Weights of a small GPT-style language model, trained from scratch on English Wikipedia: 9 layers, 5 heads of 64.
Each number is 128 + 32 x the weight over its row's rms, rounded and kept within 0 to 255. Layers, rows and columns count from 0. Numbers have three digits each. The size before them is the row's rms in percent of the matrix's.

# down: layer 3 MLP down (transposed), 1280x320, rms 0.0613, rows 655-834, columns 224-255
# up: layer 3 MLP up, 1280x320, rms 0.125, rows 656-835, columns 224-255
down655 098:073153097133124180126133101131128164101104129098173109112057138102076157139116192189150123162156
up656 105:130161106161164137111128109081220127103092145121182122138156115104156052081122142115141096116120
down656 104:173088102181103112061178128187100137146112172172098146162072127114131129115093093144134133137086
up657 100:093115148134118087127161123156106170137105131167139209170116094124115148167116155123158116113132
down657 094:141165129136071091131128146108055109135153190139101083101121095127113095082153132110067165093128
up658 091:150160133105134149105111077143148148115110121151096101063171028164195149176146139093136089096141
down658 086:161116115119081090158145170140081162116159127101117177132091194129112138147061137125158179126088
up659 097:119117162102187144106115121199098111120115099172102197171113183088083182175124153164139095105131
down659 099:152094150141123094142129151120182110142103157087127186081144152124101133178138090127158079211100
up660 098:154124153122119123125116136117154099114157139126188152086118103125150161033141125208130134167135
down660 089:148118118129123076136146085123124178160133163123149115113161134126112105187154138063103123099109
up661 098:048110163111121191154139122150161161141160086126122170101153185161148117170120159145093148119068
down661 101:194150067159061107170092133136145092131069107128085102138128133139134092107110120119120140151119
up662 097:133092066055122154071114084133135182096097166150144125088125109081129128087100101129143086091106
down662 097:148130185174102149192154165196143081194162126102093109182127131167142128111160126111100117100136
up663 101:171128133059127116121136098144103087095134129105146195145087074146123051116136168132081096129139
down663 099:127133150119112167161086155083101102203172114139142107154179164147154134088084109058125118131118
up664 098:181183133143124115114154079125113078160136120116072096164108100131138135116176085111136078060143
down664 098:160086224068083197110114154112102134161070155118139134133102117128102143152102048071113171131198
up665 091:129151153109188145106110163051153103112151117131076118157093154079126163132087071098142194143133
down665 092:125087088130128130136131111136137159118102134134123162138227111097155117087176166100091037147144
up666 106:090129093093101138085183094128160141160115131119091105180108154214105110094170213129078099165074
down666 101:214112175142075083154124140143140071152099134108148170142160088112161112117137132117144098103195
up667 104:095145092134058108135161132190115104083147058120094185135127090101111112065177143099122188100113
down667 108:139137134164103122123158082169110101105162108095093101143161076171076171127165119073062145061122
up668 096:057148137080145116172130113120096074157151100164115095156064114133153170141099125106150103151137
down668 093:115198123085157095107134081086105076204128112146085100128143099140157152068126136121122202101099
up669 101:184058171153195116169157145146160144123129115135137095093110127141154179100067135117162095143174
down669 103:115142159081167120140123152122164076228121127126150134144096159101134151095126148074147126133253
up670 109:146088157075174098110116170147132089074110128082101127124123209151082162163148153082138092118083
down670 108:108148065144066131157094130146105128173110103146104115099123124104143086149127141127046123108096
up671 090:148133169111130173118104166068056150134165104115143172154205121121146098142093154141177158150111
down671 089:093088144120114084120145106159170098170105175114076135111065111097077157130115098149112145147124
up672 094:135143117120121168088119140161128145105144093116144110122156114120164171142184100117163098112160
down672 097:108188132118057114143060072095174163138151164141146175161111081132114118067109169085106158111099
up673 097:110126186151139122115120159132187129155113099141114145125134065119138154120100074120148162128141
down673 101:147190111111096144063160215095125093209101105125094106173170185106089127105137101127122126130159
up674 142:063159126119140102141114181206095085124124099094133083132116174096168155128117185145167082105120
down674 137:089197157116131099130162131152098086119137068107120119135090160151150180148107129150163100113118
up675 098:092125165155130119109163115128129134081100139154187108061124162121151184097131178103090162152165
down675 093:145162181110100158150089140137155118110121148117114156130174158160134043061117095109169150153161
up676 103:098125169117182080172123091132192096115169115097145088087116152112163104190094158156168170147108
down676 106:058143164112127113114046130134121102150121075145114140113119142163119187151131147200115145146082
up677 093:099089175113126151115100129088154122107102114128133115114099133117187147093135176097051133080054
down677 100:156091131066119115120164152117088117117141121089079207164124127088195080156137107104111073127137
up678 094:107091189133134171047120169103167139091133097118187178150133172052159163146067171115101122144090
down678 089:138146141135061143139182145120134133101135172132123141160141118181054086112151104130110149097127
up679 099:091169103175128169076113153098121101109118122115162166093161136093161078146114098086127146122126
down679 095:123117173174060100136115177158131133133151161172094155097090070149099163088175102142115092164162
up680 099:146187155191148117093153099148139120080124145143113182062157144126107115090157160116085119153049
down680 099:125174151163076114153065157098165157130145123093112166112121145096149149093095138138139120121125
up681 087:142150180095135128087201115092154122167145121128161151174123169123117134133099181122109078167147
down681 090:103139051149109104138117086176142131124121123162122129126173114141109099109130076136096200141132
up682 100:078160099175136173123207104084170105165095168147123166125126121151113141134149130105103111129130
down682 096:110156175074170120122109088140074124130161127107147113112115172070144151143128092137155086074117
up683 098:142137078148127126133080127143112085094139113147146113169170134079119131151140081115104098150167
down683 096:103112143110163136144147169106123161153152111091117143101089104135079139113113165099155154087079
up684 110:097101130126140140123102117083172176147136121129121102080196111116137125090120129185116105051117
down684 112:133119153115134123143118107143156166209066091165115103054101093162154226182141125078070158111112
up685 102:132071176122103156153152145091126123148133136172087114079114110199060144076144196104137115108126
down685 102:165137128153124154132167161187146115133148163142131173167103121131155054127109151116100057126145
up686 103:089129062127097107122123122134095116099201110168121186045141173157129125110124154098106126125106
down686 106:088104088154116087100136157131198165140107052087139090126127187115220105085143096105143091164107
up687 086:151137147084101144127149172128063081133145119108129119110077096176089135093102175156131068147154
down687 089:095127134115129124117087139141207181139117134177118122090192137136112090174120074112110150081148
up688 096:141074153162095160133151139151117171110093158164109134086106107057145164164186145086129079111146
down688 097:069101067168106094103113111117140187203146061104115122174124138168105092134097132164133163169074
up689 100:079192080162087094152119126150116151154143118172107184104147106128104133119150163135146166169054
down689 092:143107190121124110126110123109160152160128115111147097158063093153106151085150136069124106068182
up690 109:170140110155168124140135180133087153104126110142107086152121161083148151106139141116070097108098
down690 108:119165139105121108103171083143106122165168084104084108096124105124092101136134116120096185137117
up691 102:062122088079108137157178142146145105154167084089150164150160085106175154078164135114098173152110
down691 099:121124137146112123138095156079068136120117117132125115161068116141072105166128117128120129157132
up692 104:165133111165108192138127169125151087111084123091167064156090123184156127121107142143164136157141
down692 105:112153157159122135090116071107129167075148135098130133085109139180167077053121137124155123177184
up693 098:113184070152128125130111108107072130139156144091092108146139118114131180112157106158163139181111
down693 104:167085167117110141117075118064153139091050142130162157091122127147150088100098122060148128094119
up694 111:151115074179173117172161118088100151175168147143112139135141144132176123144099026156129098113117
down694 106:113120120145084154140131122100100087155135146137174111093130204157067067171116094144146104136104
up695 099:164122119137122122114157101147092096082101110196174114096171141092130093091152132078139123140123
down695 098:138076070079161103108135154145119086133100119132139137146155138160136174083151091119114113104106
up696 100:122110162144192116132129106172121106099074093111124159154127111154076102101104128134162107147136
down696 097:095116151112138134203114087209156092110149151167055087085134166127158150138167060193124132116079
up697 094:108115130112097185115151154147087090120178151196190144168094120115152171169131134105133095119142
down697 094:156144112122142125141107094114137107126155142122094134095166134171115112099132071148050132156096
up698 105:070130146145105128095137204113147135137174143078137118063107108110119138121089157148134141150077
down698 105:116168061151128138167091141082170130176134172119103171157099101130144110112169129130118149144126
up699 091:103183108126142130166143136161151185115137108110139192189159103130153192155111151100155138145100
down699 092:183084161099087159095096076105120112154160097154112090093120084155142109138115137123142133154084
up700 107:132050114126123050126095066152130046081106169172176173107131149179093155146094084162074156157119
down700 105:156156148114093126130143151138109090158108078144186160104063153117095099125122078113107145132139
up701 098:026182096143152108082084053127134119108168129145121132170128119146112144166128073169144169114102
down701 111:162110124147131101082161079115123137166153043121125103130105157105156094097112146148149119086100
up702 098:113077118092151221139102131092135134166150185156133169088122158086126170057127117097161128157105
down702 093:123111130133194133190081146156134097148146110123176121129102121139156085159148142117180188184053
up703 101:132098165089071119163109133127119114142107100161156178104128132067136119157160175117102123152125
down703 103:116108097102123099099141114176144152139078187110188130155118140151112135138176126070177168168148
up704 095:121167135095103128142109080123162151130153123129112069160097138166096212161144113110084164127086
down704 098:128102179124156104066131155161144096163164090128181129073069081095131093089143114150093159123124
up705 092:156120096123103127147117142128115124133120079112108128099211116149131143105116141095115136170112
down705 093:110139137095160091140131075123071118127145103139094089162160067119189164132140096119176146094130
up706 103:126136116102172149140096136174109132116107114179130085098146097180135130127123135119076139083097
down706 104:090148111164166131149134104147061103125122099137074116138106102101122139157075119145127124157141
up707 092:089124153121154167127177113126116123091167052101137099116151187161085137134101141139123102174099
down707 097:149127126191093117162066105162094114146131079137089102114136166141095119116118151133056122138133
up708 107:101187126169158144133077145154139113127145125167131094118156067127123075102110104094131127148135
down708 109:150155147118122163141153152125123069169165161110102119119129125157166036146112104094106102174222
up709 097:166155175143163128067174159100094118125139108116140152101142104157160094141162136095142123158155
down709 095:088077121137125149147160145139134136097164121146097086124115136151158142143119156144115159088138
up710 101:122151125108183155090150101084137146110201161137109099085152118083144129094148062141133130089133
down710 098:189111115154194142158110067103185120158100131124157144156060153170155158112162145166165149122109
up711 105:160100150154144143162199137047153102064164097108142133118137132100109145142098132190132188119104
down711 106:141134119160155129138182136160119100186092130120174085165147141148119130123142164106064182127135
up712 102:137139152111092115051201050098097118120088158155096174127122141178029203097136112080132076157110
down712 102:148067095152159152116141136150181081137122148100099140148149116200067131116107144114069108145098
up713 094:123186069140089149188186114104150150086180091130152122155100135136148106153106175071105139119116
down713 096:176154117116134054147130043111090082121123093068076091113120116076150157080140100164078093170147
up714 114:089130146129137122150105137130168106145115145132094148104149101182111161130093122128128080124115
down714 118:156125149143124146116125083136141207111165146163110098084131098114126168114163160062120176110056
up715 104:109142184086139147078070143109126167090097141136120096157120180094140090079136139097125146190130
down715 102:135111091153185131114128119119139147130131150094124100121177112096150127089101215057107144150073
up716 092:101133069108122117133125127099112152148156136091175199120135143097174102137148098190186154116148
down716 089:189052142144093123090064095148087137093142121118106076095207102166095087153075118086099104087166
up717 104:078120135121136182106136125115118148134114084144122129159078138088055088177133114117141086093149
down717 105:112074090191144106131157112131174105133137132157147181176083093104152141143169068134186100140150
up718 086:119142173166164129133141108170098147119165095166059215151110173154119128130075169089173126179108
down718 082:173135167152119122119137131153109118064143150171105064156196072119100169178175170113089138098111
up719 105:082119098127087081125106072153153102072129113142114117099109083165160160139137185108156061106106
down719 103:083113132131121101114115146129111164116148160101141124170060112119155076085058191138147117123113
up720 098:117158177120143160216162138153076127164105097135105140124105150066147143180114118118190142124119
down720 094:185163147070110163090086215154144154099102149153136114123155098170088123119175109115120173114129
up721 110:117072125174140147129156098092118118120182115130182165076140112167137133207179102142114146159129
down721 107:122119068110080113071118157150105132135140122132123153119138113150081152148119123157168118140169
up722 100:109135141158077140049123109081128187126112137104128129162126114106162085127152128092123097081179
down722 094:104065183180091119154106052119084126098160140183114160164119121129105127131133147133173089089130
up723 094:092178125128120171101138186095183134090110117071136159156157139128136121083107078117097091087135
down723 090:147077163108113132172132096132125140092174181144166128138081099146123161121124172169156171093171
up724 101:129119129152092137116191117119191154184154118068125071158125056111134156048165113156149081081134
down724 100:118142111108134112097119068098134138131172055122113093118160134169091147156135119124117115153051
up725 105:097048132180102139146114130145129183116153150160097084166152181125113131137099090125063155098176
down725 105:157152087082138195147122145119146114152099101118123156128180080093142116071108167106139132155134
up726 102:083104070162115102135135108098075117117181094114104136126132172103102076183131129136199161135101
down726 106:152172057090147240113114142175126113142087090146104164062145113183168121056147094082100146122128
up727 090:094078176146099069053081121126105100116157126120100184082106123061122139193129134093065158099072
down727 102:121165103129158158116151134170129146153170105103171100130123142138095086137152098135152114154149
up728 100:099158119141157128165160093090160136143156096085075108111137115089093134146093120148099180086017
down728 103:160123072162180114125150100155130137151122133108148159167159151113173130150133122115121123089120
up729 101:105122138090129058146105138165119210110073133114073175121146165142118128109114105088109099074172
down729 100:121197144159158116093152134133136133123196179133103134162148156124136189133153146078122154095111
up730 108:147133089137150165113115136099118191163109151122137090117087150120128129194115164155168120120100
down730 106:123141060126126161182150111134162079078126137116163072124187163144125118131131138106158116136137
up731 095:079124125051163180090194171134092136122163157147155154186151137170134153130121138156078118128187
down731 095:110094120103176202130192139129199143126128104140122150169134152111155125152128139102147140137094
up732 098:126145104092106162130119154078117146152156137129146124123114130128054121115166116068097139130148
down732 091:119122135134152098142169117125139114172102139117099056122132129109148151074068131190109134148117
up733 104:117152111144212163063139157102126155146122143061123178104138111169112166133158124139171128117096
down733 108:131193095134111163112148110185106101113102058134077122130132170095178155139134130179197136209130
up734 095:149065176131108158109172147109136142090133110131137143129151110083112106123107088112134114144081
down734 100:164115131107078115164134166124103176070136106144127109115072096119132160117057127101126157107183
up735 093:155090157124123136150112127089163125123132110145113151115134135118160181170142111094090148069197
down735 094:102127164143167140144127162134127181123133091163113091161083101117127097148143128122128077196102
up736 099:087153147135109072170079087123098098170118200099126102122174144124191179162123134110080179109144
down736 104:127159144131106151135168134128166158131161149190176124145114096161089171102117177114123076128165
up737 102:156127109151151146125084083106154121112135156152064096121089139121107122122093154115083146155087
down737 102:112077164108108135109137087132089128127153089157131111098104148114162121146067125124165156154112
up738 101:137134129160139144117104151162138097085157110101130165118120125119131122129159155118108156143142
down738 095:086136124121113147092065128102110138156090151134138131187199124131130155171166147156101135034149
up739 098:111107100195179173169137131144122122115126142078121134151137143155136104135110148196116134115176
down739 099:101183118137179115099116118142085175098161126145131117110145153159138124148194188121134149129139
up740 099:106189109087139163132093132141128108129146106132123107176127158090120160203132102135130126072200
down740 098:123136054122123137140144142121154108177134143090185154170077128100142130159125190108134140176087
up741 102:104180116109141094083100120118074117107138112100146180108170116101088097156158203092121151170162
down741 097:102148137108121151148122138092119148175146203092135063103153132089160175137150075097115187135059
up742 100:142083140108190074095157158159139092145083115158132112128139149119132075142111154068123070140103
down742 105:098115148164094163108120110148134154121074073084146127126141158097244092097103197106126117107103
up743 106:138166119141140119154082085160143128090133126149096109130140151146047102126105162090136046159151
down743 105:099138126187124039079048129140107114156097135140149158175135180098119126134175112124099191124112
up744 091:145092089204134137129130151159142111125144105155130186177134112125145134177071135141102097122120
down744 088:092153151077146134086169141119112147191125139109114075119116135129150111067141109151143171150079
up745 096:108146155126184109145140073112098137154141156123121112075078073149098101161088096120107099139106
down745 093:130118103119153139122172144144143125142100144083159140137141183153112123132114146170072122089148
up746 092:124120105155145076163119114130142169092151173124171134131176128154109130179115097085211096095123
down746 101:187168141106069128140076102151158091125049106135129177104144086106146117117099115155127131123143
up747 098:111134145192157147143144112118075165098101102186112106167082054169157118117097053096104122097128
down747 101:134150105114155120184040165139130043096127171129115110112126175149135147110111165128147150096150
up748 093:137119152148122126142096095169134154168123102146129143057143167073169133149150155165126149175121
down748 095:104112122085148134066134182114123098213136168136119147140107109147133136133109086128180178108155
up749 097:101123141162109120070180153117113174126164120153148072172143169071108099146124136091184150192153
down749 097:112128104149167106129122061140074091136185141132122132140100118147152122149136105197144133077136
up750 101:100101082159129144119133200126128127158087093149169159195146134113139045151098121118084135088159
down750 102:079093141157087082120180126082129089139139132109129116147164109110086131159186124157115151095039
up751 096:092136170122122156102123175119132131107139143126137150111061165086131180186069112116097152165113
down751 095:170147112101113165107165145171118101113092155120168109113110157165132098130204149076122062071117
up752 104:161169113165122092173143131046118082169182120104138157104105164144145108187138102154118157151100
down752 105:076051138133133127180139159195151150136159059146142168128111168061057102108121126142148058150120
up753 096:116107124162212097077136156134108107120158159128154109105140045123173180129107184199091126183149
down753 099:120142143068150166124066069144126109095176124122118134102155131189190132139147094157127147086099
up754 107:076130104189148204179144136084120134120173116120122090094084136103175162114096112126139175099125
down754 103:148159130124185125147156186098097072171091152150176089127109177075182127124154151168112135160176
up755 095:082151068071160097089191145124180112135174171177140184153103154094095132121129139150104135169130
down755 088:157174168145108101107033133118126195153125089125123101187070056113174149147134112120120126088096
up756 096:084156066235183088095162129126120120117150153174121172083088137187131128175177118200136147134124
down756 099:141027145118153173084095111167110148090064129128155099049119144152149149115110124127187143120174
up757 098:149144160099107122153143124156138067123082170118118075159089139143101119145092119134099155179104
down757 096:152161182080112146156161133119149150167135124199144174109114129069154105133143148100191091106110
up758 098:111137086119144124198099080121157171207150121124135177160209153195092159120150062076154212137210
down758 094:126146119127152183131125086137129128115161162120119157094104145166115115143099189136067078129059
up759 095:163083097186127118109121168125148171217112116156151191143087145119056101076165154063076064079147
down759 088:100118151095105141104123148130172086157167130132168060144110106112157108107118103157157182128144
up760 101:102116147150145111135128117139074170156108139150075138139135140115145149127142055158088182090104
down760 098:117136103075163154187172156092127119091121114061163123159102138144054167129165157152186155219127
up761 106:081092120122141145143108130072135136206136134109144120134117172056099097116124167178126096093151
down761 106:149087163110155104129070178171100106113109152101124124087181139135134149126149111096139132172071
up762 103:101074128126184136117075147116046128088122128190158120138131099106111137121153119007139108092100
down762 105:058117190149182095118134125132137140106125192115180105131130138122121149121079088134151157123103
up763 099:108163157127113118122155069157177103166117165109155130107128198105124136132180144091129144177167
down763 099:130142111107113155139039077104176171157207128107162168103123110083136134157143060107127094090108
up764 101:067108132071073088130192095134087152090073145089113086139156194120098149087091193150120043163115
down764 102:115115174183136121146117140121089032158046143086108116118168073074096133139152069159120182101234
up765 109:141156199149158130155103104105152155148117111084150093098186108148143105143128110136167171143127
down765 105:132138120093164084147065114055064190201135101130109101141139128123124102152124170093141133130092
up766 102:127116121195132097142089159109166116128107121114132145178125106101135123156128100181134116171116
down766 094:161112147101165145078122140120101166129140135152183168135088199148118093101097119114077159076114
up767 097:042136178084138157116140099113143097093112102133163135121146100139175170139082151118108116143111
down767 101:132119134135132151138105154133104128145189149112131154103098131088106148170175117099113158120125
up768 098:122104080150127139162151161094136167139160155144170082109165158105132160177164163113186080110182
down768 101:188112084139167114126074129129060099141136131167164161167129021100129113135102154149144125115065
up769 099:101125111113116094107149103128156168120151049135151146112127076115090120105082111081130124210136
down769 095:174129166130094144099136141186155069151174191118074150114129153118156110117165113087153145148190
up770 097:127189137136143168141138132166124093114135137180087070138123143104146169106171162112163100162094
down770 095:128117135100119104120092122134065181122109130081166083078167134128105149183097131112134138138151
up771 097:127082167102117112080129145116162107110158127111101117100160161098071153077135169102085103147133
down771 095:108164081115111127182113113103109196140093129148153150168169087126099102147180158185181133172052
up772 097:091058162115141147119131130129117162141108184174130144157179133132111180160081118111104039103125
down772 106:141135091159151166118151177151089070127183105089150119112100101123138140146126209098187124114126
up773 104:109090132186094105105157136110098129164092090169114126143127124179111125166092133074144076127165
down773 101:151139103155097141169142084144062157181111168156080174124114157167095126146125165094113105153086
up774 097:088143091104108099131140137167141149122104113117171159179110147112075112100160135149106089146139
down774 095:109101105113098134142042125087184158125141120063180124102177141102196141178132140112130171093060
up775 093:132103155165134094121121136160127155116130110141100103063140119102160097125148107061059116132127
down775 090:123109115157142119143128114115146157126094120116200141122067160116104161146099128200145155076097
up776 094:166119185127143147144135095111132116083101136126170124155108123094152165116143127145142208121119
down776 091:195045111163102153177097137100198175131169085154129166133116169108132121188160177144162160174083
up777 100:098152120187136177133111129099130086152150116127137056148110096110177172104183106180092113174106
down777 098:117105186114130121086148159216129136218204125162137157145147124077106150124142127122158189093164
up778 091:105105071124162169153163206130129149154168097192135149117146170107092105130132145109145122101172
down778 089:155052159114136145145130170166120154082085108175169101118134122100125116149067136151117133216090
up779 105:082157145158166118132155096080082146063127182108157126147074111151122138088162180130151189179151
down779 096:194134103113151089138149167107179186144139099147104100123117062151063154124124112140107148109109
up780 103:144164150187109061112146152103129132076035136140112085134108054172146118104186135178107132186144
down780 100:157114140160060132104143156058149160089134103138151172129108059206143101159144104139165112109186
up781 096:162086116160196152143149141129122112207159119152083127194113153103093124153146240158095101095111
down781 094:116114099158099169179102114125178130104087153094098114121141150173121160129097117132106161135127
up782 100:137136120129126139108109125125134115179158083096152184137104140157158128148159085109139106140113
down782 093:125102181212133114131166121085110155092110161156144093113078145124133147086073148110156104088155
up783 105:108145083167175050135105107123124161068151114143105125123139113106103131147159105126172133154136
down783 106:113082102098149197086174113121096126142087152135133115119077184136189113154108158106134104127061
up784 096:143143187073111144130140166117089120138185124096127161095096114105093119171117181124166132204136
down784 090:096096105133129160090125149161133136168078131112162147096101133125112175134155076122152076169126
up785 107:170161156122191087157158129115169167115107102158047161077198117129106143151133113168051162101109
down785 101:119161102205175102119149150114079168157091121113125114140106140177118086154063132132129103181126
up786 095:132149150149105149130139078120131158169138132119163146131129101102170134081070158168215126152097
down786 100:133157123122140117119113097132172170173119163112121135142175099147126082132138082146104160132147
up787 100:128182166107089133159121154161129122151137110121160167094110128149117097060153153165121086181121
down787 100:097085101106108064153048094147087168160119079158104131089124157186125093150088120118111122158121
up788 106:088174080166120091158198097136137186087085095111147146072092140117136121146113141171123115154158
down788 102:119164143101098117084071128116070130133152170126090103156138139106144185096154108099111089161107
up789 106:097112149130148123188079117142093154114119146114153115117127162098117129202133134138110071149104
down789 101:166156162141097165101183126098094178229103128130095156120096111131138103108106141107098103071160
up790 095:106134079187168122228121110168126113135112157138047096089084152130092120181161114101102088118150
down790 100:129162141142089121103089138087106124161121088082109198179106144149132164125188097143146144206118
up791 092:136139171121213133125092074065161164206122200183159143119171143167095134110109121115109149130117
down791 093:106099098091141209147160124133147181149132174138177147149088067134209092170161117166149149183119
up792 096:092113182130139128105183117144076164192105179092181109115171126111091082091109135102178110155115
down792 104:141105082145140154087145150115113152104149097104144084097176102129141088162149085170179133163127
up793 100:105162125131122122090119157176124104142118140104201143143130101152109181173025093136130081213168
down793 095:177086109148160112139123162161211051088147136081108137130160167163109099143200150099150155099106
up794 106:088147100141140151162118163143090138109103107103149169123134211094119117109126144131103091161080
down794 105:114127073143112122138088109133143015169082163110184130110118165134143135096176096116103147217145
up795 108:083117119173190144112146158130083116172211118137129147128106128134120149150116173115149074129087
down795 105:140100066133133119157094168122133199139100074089119140097089118175172119157167148149154142151163
up796 085:138106174063170077103118157113167142131128087154154111137115129096175109084088122133177128130115
down796 096:079175113113082152190164088165121126100141099090058124140104106173130121093137108126092143095156
up797 096:163091081129104157092166137110143124119150123121066185180108126149108067110144197126123137142122
down797 089:162157126095103102152126145124143109135146184104223132074088177146136165111104161095133133148100
up798 101:114148138110128125153147133124130134101219107088155161140122135114066161089101117107104109204158
down798 099:097123135193098102165086085147114179125136134099098182124161124111121133127157151138099144139163
up799 104:094131142175169125126126172111105100106115125137150149132083130121060166090083126097108115059143
down799 096:132068180164137094103121108155173128143192159127191100091176113162137101111156107129154105144106
up800 096:108160108171112116138160107116140132050097108152152085165113117143121134043147162090146150155097
down800 093:099092152157132132094147117123133096121126143080145066098136167164098127205150106104167110064134
up801 088:171131151086171127087094119120119156104129135193189160129111161055085138097080181099098178109115
down801 091:117128094147106076153124133160100142114168110094144052101127125158204053170156097130065136113120
up802 099:112173076168076097144113125134107069119148100149115161162156153118146194171129154146120144141113
down802 094:150146147147146120161085148061088076119098165177116091103162125122030077118104168140071134169104
up803 099:187128080162135074111137133174141099143088076080118096179169108129031163113214147096127148132129
down803 096:103163151152113108148152123111106102097123133122123166131052124107143143124063105170098115100175
up804 101:110079163165141146112141153052123107131139119132124146182143149036115104108083129171143125137169
down804 100:130161133115144112142147101171149098192092115157039135082091131148130123140118115116108077141131
up805 110:118182171127152155103097172138079122128080148050095153122132112084129145138166142094109121126131
down805 111:123115147127176122145165140150115140165113104101122139084119155157159093227080080130155129161225
up806 105:138106079111167185105162154104134108141077091119117137098085123118085116147145165134091122119105
down806 099:140163089142153095150137156076135135155111222131161157147146135146148146154134150043115091095144
up807 103:156105125153153123145130176131113153108167078175118173097168090142148144138162115110068194091043
down807 101:141126081151072140150138116091133138117126127129131088146120086106141120109115136134170117106149
up808 099:162104084145147104102113106085141116153199116056108131162117152152143165178118157162092134146121
down808 097:176188160130129180122120127114159131130089126142142098156087153129153090122110136079139111070129
up809 111:122174064136158155076112143083147151100231130167097099176136095151142119124059173128116117107127
down809 107:173135122100125159052099109101124101114127160098135117159123168164173079077112124155100120140138
up810 100:149128085142143141147149157181092159145121126107129159099137134138103148140134186188105125157129
down810 102:131132089121168128092134091080078082079080113115115111113130121108133165143164183160168141181127
up811 094:159161068070117125125117115114143173105089131148147123139100144141091116100092051090132091146164
down811 107:133112147175085190114192166134109209145132138138093117098103117177149166122157104117061171126127
up812 096:123167140157170143098098106128198104099132105108160135105063183126121089148145136111122082108099
down812 097:159127091141104148130089115130065135152107177086155135154118185141095088140061036163051089104124
up813 099:158084149149149142095095134090103129196149146117092169151147096107143154070102132110132099136048
down813 100:151048116134134152092106123173137099205126172157186150134113164138174126118119102141161094110100
up814 094:198165126132094151152101180109126098127099122158117147113103112088065088097098144180067137163102
down814 091:103153168096181134110155120109196154124111114129116150143162127153102071097124113139133124144172
up815 088:082153077153136142078086173116083128140135106095151137130115157178152139172198076081094112082130
down815 089:131113119109108141205091127137126163125158162179157100114127070184155178113110129122157147174127
up816 097:152107128117150114117105111082154144152184166144158102099159141143181091087075149094171098108131
down816 101:098093138045145148122066128154173132133184113091163114081162138143190093085143124119137153131125
up817 103:121128083071144134157171109126101170154086095133152097042134098103161123158242143119124150137171
down817 113:183149118144093161147128132137168140090044121135124079176124172106161140129142133122132116146120
up818 099:158101077162096155135132168145084159120203123127124111153178179155124108133063177145149124141122
down818 095:112154127110089086163132147069137073060103102115143143135091135156039097094130107122045071128156
up819 098:094131172084119146050133118220098144149146131127104087177140107152109143083152141130116057119145
down819 096:151148110132131126100102097128108078138135200166152137191167114137168094157138098165099162136125
up820 097:134094118145148088135138105143190108122128092130208184120150156105043129112159177139137150138139
down820 093:107133104115113233092114132121092184142126062136102085159091128137184165183111142140108128147124
up821 100:100170128118050061121079175213147112117200148125067148090094192128122102102165145183112163135140
down821 096:146100114099087134113127098098093074105102114144147123184069161128116162120165133089123145139081
up822 096:176139128114124140138122133146152116154116156184108163106123152086143094128179171175065167118122
down822 096:109181131174129127158185185083144136101156175175126164153153091109152164144078151175137125093151
up823 100:081150135127157151136199118097133170131064108131127212097104098121103099160122197099117145194068
down823 096:159139129114153121091151172149099183109147134136157095169132110132085085158079139145103216136136
up824 101:138102084143106153147123090114119213129172081098103154093190100121158117113112132062132078165129
down824 109:176170104142065140085150130143127095051136126166105127032158182129140149129132125105165158162156
up825 097:144139115161150116163104115085176132139150113128152137097097066077155150124109112140139132157163
down825 093:125061170168130093137166149123152129123126146142147122110136095163086097119107105186158131106144
up826 100:108184078125137107151083175105132147143107143177119080128134116070087062101154150132072134169126
down826 098:152127136096130132128062152137125145157123087128129166100171188144149177168148137161157157152099
up827 095:092124165149105136095138102074095135182130123100106140148155069143124113100108116135056158130074
down827 102:181099126160124096110067153154102131095102140172059099130165138086160167101093115105134111188107
up828 101:116144068181184117116129077150103072076145133155126155073117120111133131204093140128144114141141
down828 102:096114153111138114114121136114140085087151100071126057117080158148132092169124157135089129145149
up829 104:094096195116149146133178152110074142105118135115092122109174189110090150113134111088162173125078
down829 106:130168093125167158148148118132114127134115138137171137173082141170140060106152114129150158131167
up830 104:115094085106159173168048063147196158114110125141128119071140143059081204134160134116183047134156
down830 101:073082093140126106154095101146145112129158079080151179151099180155124171168133130120114155174153
up831 099:134124109129132129100184118127156141178161104142178162114164071073121158159112106086172131030089
down831 099:125123196118110146144172165147130102104164139115142143080103157120110119163183147147119134119117
up832 105:089150183140123130101146096142057121089124132150122140137096156084108162180117096161136122157067
down832 111:095140085144145072204077118130067084150157087101104194118117117121145177173136143134122169120101
up833 100:118095065100100209047109135131160094096145108075183168076113153166196175125162144141173109151094
down833 101:069114133159156082079139150157105153063135103147104162177135114099128169156129143147236143142092
up834 095:064140091104118156155091144127181128103112098080106194106156119121099130132117027113120101076095
down834 098:157100160220066143074159086179161111154085131142173133179057160088170160111096136119131126231141
up835 106:061110105161178148173184141096118155081137180110076082104103071170125118083089136135164095123116